{
  "hidden_act": "geglu",
  "optimizer": "muon_variant",
  "max_grad_norm": 1.0,
  "schedule": "wsd",
  "max_seq_len": 1024,
  "doc_mask": false,
  "dataset": "wikipedia_en"
}
Each number is 128 + 24 x the weight over its row's rms, rounded and kept within 0 to 255. Layers, rows and columns count from 0. Numbers have three digits each. The size before them is the row's rms in percent of the matrix's.

# layer 2 MLP gate, 1024x384, rms 0.0454, rows 725-758, columns 0-63
107:105128123084131178121124117110199151124113125170091143150113156086110151124138126087134074125137120125095091124151120157112085138132088108142134155095146119127108122131161127114132134115141128
091:138140113166182117094113106140093129150152152143123167103183119109132159118096115114126102156114120138090154122082138126109131145117142113181133126152166109110132094112111112107136150128168158
106:107166088085087088094154087108135117105094131116153161148114109097146100094114148122133118133062111112109109096153147134104101144208130129144129119093125142108122128136142085116128134101128125
111:089123086126074163180138121147125098135115117162157129149149156091142150165165117140173166113098133171112119124115160173115139149096122110156086122116125084112143082126101093080167136135120139
098:110133101150161109118132091150130134144169111136134111091113146140178127142123102116152130112121140139099122159130140164081128117152136135122121141088112163129170145170164149139154142073150147
100:141110111175139135106115133146125144157132112118114156121138147166098105106130110103109105163141098119147113119134143104148156140172123127166106157121075128121142138123140138173158157130151101
102:120127145110148114092153129127168150173139098110115141164122162125109149164126145147089139113110126142092155141142127117128149097149099149129139163146170118119144122128130163131141127102119118
100:129138144156122137127128135126155139140160147117121158108131101129165145093142143183121156141144156141125136076118071130127171160083126177095113168130128089133135161108142120170113161129131129
100:162172094114086103134111125138139091174119123129165102114113145108108096081128099148161136121154093151139105153164125121080129107120141147134138165119134105086098118105149118161139075113072148
107:121130095130164155102118142115144140143138101136107113100125155154150095083115122131118136152097154132155128178126104129146112129144066161107093159102152146090069109156123159134096111088169175
099:095122154126140133142062176118150107123135109150074121117094135134114148114117098130167080185134109123127117098099141120181127097102135126119133141126092136140168137135159137157119104120156145
093:087134144117130089094169141131117132067137166123124122152102119141120100142135132153131117094129144114128112153099151104155136094143128062133110155138162087120128123159122134099108142113067162
100:150121151118151130127102127168131133124095132110126101094096175130080149124143170135087122115091163101139137117148115133115128144073118118140115123141157160120092134083175119179140128155115168
111:091106112112126157105087141103151115146161131155124090134127112089171133127148123152137091148145127115139166159112179121129102140145151177128111115125163150130110199099131116161112128142134094
098:142161130141119128118089133110133136069132180141130084140125124108123128103124123145131109139145171112154117120139120137106080177135152183170119153123101104156091145117156142133151138130113113
117:150136154154166114165113123135122140118136120152114145110118117113153123145077106133133092172119163159095126139121095123124124147165123153151146121114167125126115141160090182138143136143154101
097:105163185082132067114139130136084112124127122162168169161136127093077116123128157124117144127104166115139136145118129101122116098162128144128151120126119137170159132146127123126112142170097149
084:132173115127145086100111137152118147151131102134107096136090134118149113147117113127071110104126148125152104130149130120112116124135155073100169108136136111128139063106128102112076123142103147
094:124153122137133107107144115098121122126131135139120138055110156109154117104156140125130168155135131137113117112111135118172098112091126156102136128112110127117150143115132163164084136090093138
101:163139157087100093139112099059140126138108144090119168101089128109108108124116105146127077157136146127144108096157103103152089141141147117110174119096108160134147156121146109134122145191131126
103:132119150134150144127140127119131133122134117098095140139148117110152088063110114138137177110163150130054136102147178166103151112109133109170147139118157127086131123141181082148143104130146122
109:159156065146138165123124102123101159082126157160092125135125158094161079160167075130115130093160129159125171092161135152134107144163158151110118151142148156122122115149141157150138104134138136
120:155144141176112092142118128123152124182163106119105119101128185117126132116087116091137094140124125129164100113103105151073131130107140163113141100129132128138125148088125132152116118132099143
103:139132123110126143127107084113130140143114107137125100141148112136164154156093178145134135111132138152085103128141121128143139093108152152155120112112131130094137101112114114119122130101063127
096:168120109122143133146118146109116134101112124139136110091156093142137134091134089157144090140132110101130135091101103123196099204095124145133171123162072162176153165139144170145111129154159121
102:131151070133092137173099150129115091163135134127069109134116146131131150156128147165154117145117103130125142091129144119132064146087177132130130164140116086127149109128107104103088121117132096
098:112133139116121080131087121103116126120147131098147128121107088139122121123190111150123067169148136127136153112113122121153115097127116161099115143194121138146130162128117145149121115156145134
100:116145134088124108093102091105126135129143178129115172142106144110125095140081129135130072135081172168127109110074152111097114133116110109147128133126146148135140101145148134107100098080135145
094:118121142114129079134094118128149129117146171124121149118095161100146128140171076155127093141089130188140138131101108106123167079164156126171106137135133094132155098157107141148143116151173128
101:145169105133111123140160107136074151122170100111123112137130074159181111107125110118155135101141142133145134128130182138142148128086091085158093103117206118100127105124107128123136092110117144
105:121147111108149131119116130113116127093141111130145147076104141100123088140125124142104089122138121118086152086116078146115113119134077162070135123127084138111096175083133152146172129133125088
105:087122107096133165104120176085152164133111089174126134156100114152141097095144068169119111109079133138103167093120116146118122141149104131170146133137152141138137127128141133122084100138142121
094:137086099142123095182084117101137094110102095163126128127110137123102115154136113122171088148143116119145125086104108125148101157131158131131129148153116144139144143089183152165112135121152116
112:133112138117101097123143096115138129122106109141159122150131162109124152141137119107130106107137141114131149190091107161136138098178130132101113145097161106121176093118148154071146141146124163
# layer 2 MLP up, 1024x384, rms 0.0457, rows 725-757, columns 0-63
110:122117112123136118134108141109134139160169109096144167130124116144132117097112081112145051075080124151155150135079158110123135081167090165142115120123175116131145101149100160139115099143178137
092:153068146135100111138135121135176139101132139126143105080096135154158089106134147142074122090148124113173159109148107126116132129170141145070132118162131171147149135158121155133137131158121100
112:115131126062110091145092125143135119134149061094120163133089112146112131112105102166115140126076149112137103116133137174130126168150118111139115120126139145102171115137124132141105116110174112
117:166126158104158117106140136085136149130154139133126106146104120129129107090106108127084119130148137090126135135126110089138113121168111137127151132103127168170123098117173161151096157158121100
101:087144169154120118109140109105124118096096127113127122137114083136141104114091116126116129112176110164110125148160110133104147096111133095150112138119163125096124125133148131163109138170147082
098:132126147126134066143130149158138100138120175086135140110139105072154139097133165085156097086107105120124142137137136139173083098157178139151132154106104129173147141135143102129100155112122148
101:124119139136130149183118121129132134123127148177116088092117131136179125082131118097159112128161152110148127101131128135130100126131147130110109095095104136125108163117114097126131102173163160
100:119107087147111114101080131127108119111139141081131112137128148146123101125103082131111112122161148125157110146160106145122112092131146113152110133109173121077134140135152129106168114136135139
098:113121137075167173126121165128121156119143140093109107111112109122173112159128110128131142134130148111110132118125099095125144158145079117101120115157117135157127132084100134096127127150170157
093:153188156182150118106119119161145097154148156107102143081143095127135114131107123102110127117138117129131067147119137148113125130115120128123151134092103180163118121139109118092159140156136118
108:110120129112119118154112189106102090119103128127126112091157168130135122137107126112158146184146102124091097135133143097124132122062134145080153128094111116122186168137157153129131106119154160
092:091144142089189116075110162127132130170135141152119121099146113122125128144114100140132151105130147091107120142148114111127136091145076144132128098140114134095066137090149083145149109133157153
094:160125153113122121125116126135124105116113134128120117071090155134086127112159174145097133149074154117128146104117102136149129131078135085152101117120125178130092147079133134165140129176093133
108:131124119117103155183125105119132120137110127121129108147159145134170098176150169173179134146159084118150137134114178114109132110163166123133134078155100129146137082118138115122157121132113130
091:139083117152130152157128129132137122176169101104098123121145136108118154111132139117132141110126095181094140120122104095117160092150102045094126117111130120140157155194132171129100106143108095
111:171100120162145117141116151144114118126138141149111157133121126139122122138083086119107108173122100167126121153143121119113122148126145136113137127128161109075100140156139146105123144119141145
099:142146166092144096108086107124094103107109096141112123131097118087112132130104111133107071108112127143149131100145118139124137168124120129128157092080117189098156106159085104115140093147115176
083:100100124156119169157124128142173093163108153114146145107134076092120165104148117121162183134127141160112161133155123127139115112117127195131141118105106089133127119103096133148194107142131081
095:098149099114105090145120154086129114138169112095151146114118143098120134129138158143158087101141110109127146137174156110118123096134138134171112120138080116103109176096105118122126144151100103
107:138088105125153129134133124111114127142108124083066140092094114117106112103125154089139062156143122122149141116116134137122113084102162146140155082125079153131159133158124062117123120144092132
101:117123156096145117103125115128137109151088135154139102122077127146105136173138137104112106145108091120197117126128089110138093101157114142115155125105100095149117120127073155108136139118086172
091:136124132153144140103138096097127155120129145139108093109097123143182129122180130104117180126154137130121126114166156117143118111168145148107115140141168100102070123129166119130168082131121109
110:123111066100148169123084153128102135072140129159127112164124134120157131119187150156161154119140118133078106095162122143181130098135150116119102142113085163150127110164118156118134146126131128
106:120134109142135131164099141122114099076124150101082141176111106076121069145131155180132122119110131128141127134113096074107137163145154117152164129109114118092105142155157096083095125112093144
099:101079136135125144161081111116111093145120133117158097161094138118062126143169170145102129103093082141131196123100146159102153081119149089112123110175111118094136099124118125160110086113130133
105:117121099106164102131102070109118098130111136150194112148145174137122143105114163101137104145090127114140090101154117096138106149062120173144123155159121175115126110119128104173136153139119121
096:102130166108142121126158136138083147123144134113158185154116102137115097128166092157116092138156145140139171122093157124133092153098116120115112141160119127130132153152127123158116104143126138
105:150123135179129138099103106114110107123100152114148139118102189090128088169135149132132087128115137090095108128115151071136095100098128104130121125127111153128142104161146128140073112097100094
084:115128136156101108114113169120127137124132145157121140064117185141098164118136120130130106151082154121137146070098118115168146094122149124151123117130124106125098121119140118137146155118142143
100:096102161131134136152088122143130099144101114150116148116146149111133139127093142115108129170088129098142141127104119142121124151136116173111126115125103166142154128141175161171135161163190083
096:139138127180105142106140078097116166111147165123124093118154124185160131139145125142130133142137125131160108107145153102138121143099087136199111151123140110119150034132115099125131124156122164
100:170124139174149112113127093159119108098082173050135141107164137121117155120111183139119174115159125145118130169139103116109141087094159142085115130122103092114130143140110157134130126159112110
103:121086141140120115112143114146140124116057114133118135144194113125101092153146146145155125145087148083149174111118099091120111120110129130098128060129165115152137112117202145133116119083104085
# layer 2 MLP down (transposed), 1024x384, rms 0.0454, rows 725-757, columns 0-63
104:086171115158190122148133173138155164129151123124144128144107141135110138138148096139100092106164118128110098108122130129132162108110107140125095128086104118120141170118148135122093176132155115
091:155131108127111096105124139147164132098141080155146121127060157117141098110127107146125151115096131138187084113138128168155136119149138168130175155128097145136116125146123136185141126166136110
108:137134091069105124133151143155132134130132075111134129127083122117127108147125158176119123138109117116134110067176105110106077163140114111114099131131145119111128117140126088163111116113101093
109:178120105132128142081128106100121147112153099158101098133147123149111136149134126139107125077133115123132098113147114137119149101082129087113120186122130150124092133101133086158093159102144158
100:118174155135157164139132105070141133105119120148161105140134040116147146144127100144123141121086104129130129135155161141096113109110102048138094133124148112139092124126128136104154154092120082
100:125115160108140061111144105168129104167125168071139126115134100081114115084110147088105131146118108114146105157129128124140114115167131182157088139139127139161104112122154091130112125129159140
099:128146107117129123117131135137136115145115138134134144092124156110126121134109141164101089191144111079136098150147140133137081095128101175121141106085123078155122120117121143140084173114103125
100:116132082155076090079086108126115133127118176108138123160117152172103097162131110144141131082139179134149094143161125131118134116132144128171119094106163125090118116133120091103167101143134110
102:115104132102125125090120111125107130128173128119131157114154115108161172140116088117114149123136164126139115105130112140114148134183099147128149152123124118167097116114107080094131156145103139
101:147117103171140114142131180177105098177106138099150106141120102148139124170147139104075153129140136126128090129116157143127103098089111095170122116128118155178143137154143115113096131121118145
105:144125182172138105131127155172138141135146087153099078119146098110131106132103094105120137105100176103107127128138133131128090145157114125146132134140091141121168088099129133126114140113149106
093:139144096137133141136089173195137132121110089150120124102142097106105161159095141116120128122088131110110164140125124142104120090114112171120124125082138140095142127130150108139140144109156087
098:166143133164148121092126136113087094144140095122105125102110138138119132111147154116121166152069124105139117120112132147105104097070140083096135112106136111106126086085136110142131135161127157
107:070121136073110177210149120143117115123112101129139093175187126107144152157148118145120106111136122141137144100142133120120178104140142168115124112113143118119136148101125123149126107126139161
099:150114150130093144148093080145146161115144115145101100117133106089140127133132144052139133111161124135161153057118120143152147121173121068131127134129111148130105129123157137162109142092123104
106:109116129128120185135079159145084143085162118155137145120099160099106087109116125129144194135100118140160123132146108121132124146138116138082134094155141172126115156125115143130115135166170127
098:191150159107127143142105101140124143109106119076125126125120137093156101129111088084143124120146124145118122129125110107134139150117098067156135127106161136065149088122075147121095112084151136
087:074149154090119123154097162162156095161160098134107104138161132106111138125081161128135118130131125115141175078104125111154120118105127142123131153124140168126153146138083052138132120123128114
095:123111102121087089140112158082106104142165153089169153084120125096126188140159173135164078117159139108161149121141095142128104073088130155159120141166127138113115168093119155136130122127118134
105:107140145151131140112102190131120134146107162119139109124103129093163164143150179136143128138122140087117164155063165141133099137105148132120099159129141120144144098112104110104145143099070117
102:057138126119130172139139113135097145157095156162141134128091145138100095121165119109106114129134121120115120125160144086145111146154084121075148139092097120113101143119073174115135108066103157
100:176110084150136167145175069106119135135110107164118101133125129134178133129111130114142117138119095136140095131075119130132156134152118129066182089117177086116137091137134137142146137076103125
115:083149085105110171130082136138143128128131122156126123134143132096150126137143105129138114129121139137125102110187067157153111117149144135088107130122082127119099145166103102119166115135137096
103:126118120124126099137121152125090106132128134140106154129132125130161136163153104094135106131125115170104176124129107120119126121128126108168081124107117145147148133134145158135135135122108120
099:122099148143116175156132118097137131188083134165126115142106118112115062135177136127138140122134096109150084136130118140122136083065139143134117107119146103130088117127119149151130114128145129
103:152099128132129106149043117126088139110074080136140110136122160104088118124108160088148126110100132138156128133140124128146111175138139134181116121122165139151151108093155088146118196093139128
098:131118167134117127151177114140067150164118133154123130134102137113132152101134122137147166095160144120104148153124135095130094139111122106154103120084143111147107124118141101149136121160131126
100:111124102132173120134128129145128086141100156146174117149105162150136137124116147165132170115150127086127180140126129101152093154146144168137100114094143120116169128137116142112127124075115155
093:144156180132139114093093139148128130115113137119133138096125154152123124169180116098145098191077127131126120098105104111118149108129141121144150120123153085129132158111134089143203126094122129
103:105173175093138143128062122187152105143114175148156089120131148095115128115137145128073090152131085094146133117159131127149082187150119132128130149090126154121103113121138142115151101157116114
102:107134097138147114118155132085117154153188160152116145089096092135147115108119147108098108162111111128104136089093118131154134106111085167133118140114103155134128115147150142147133141121122168
100:131174177180134140127111101112112093113129104112117121098204110141097138128139141150111164150141098118148131188123096122074104105122121100152110087117126094073136128137149094149163132097137122
100:095044148152141143133081137107101118087090149122160146178151126143133074132139134152124137162105157125116133124126127071087150146104146129114108130157180156147101058113120125128136116099093156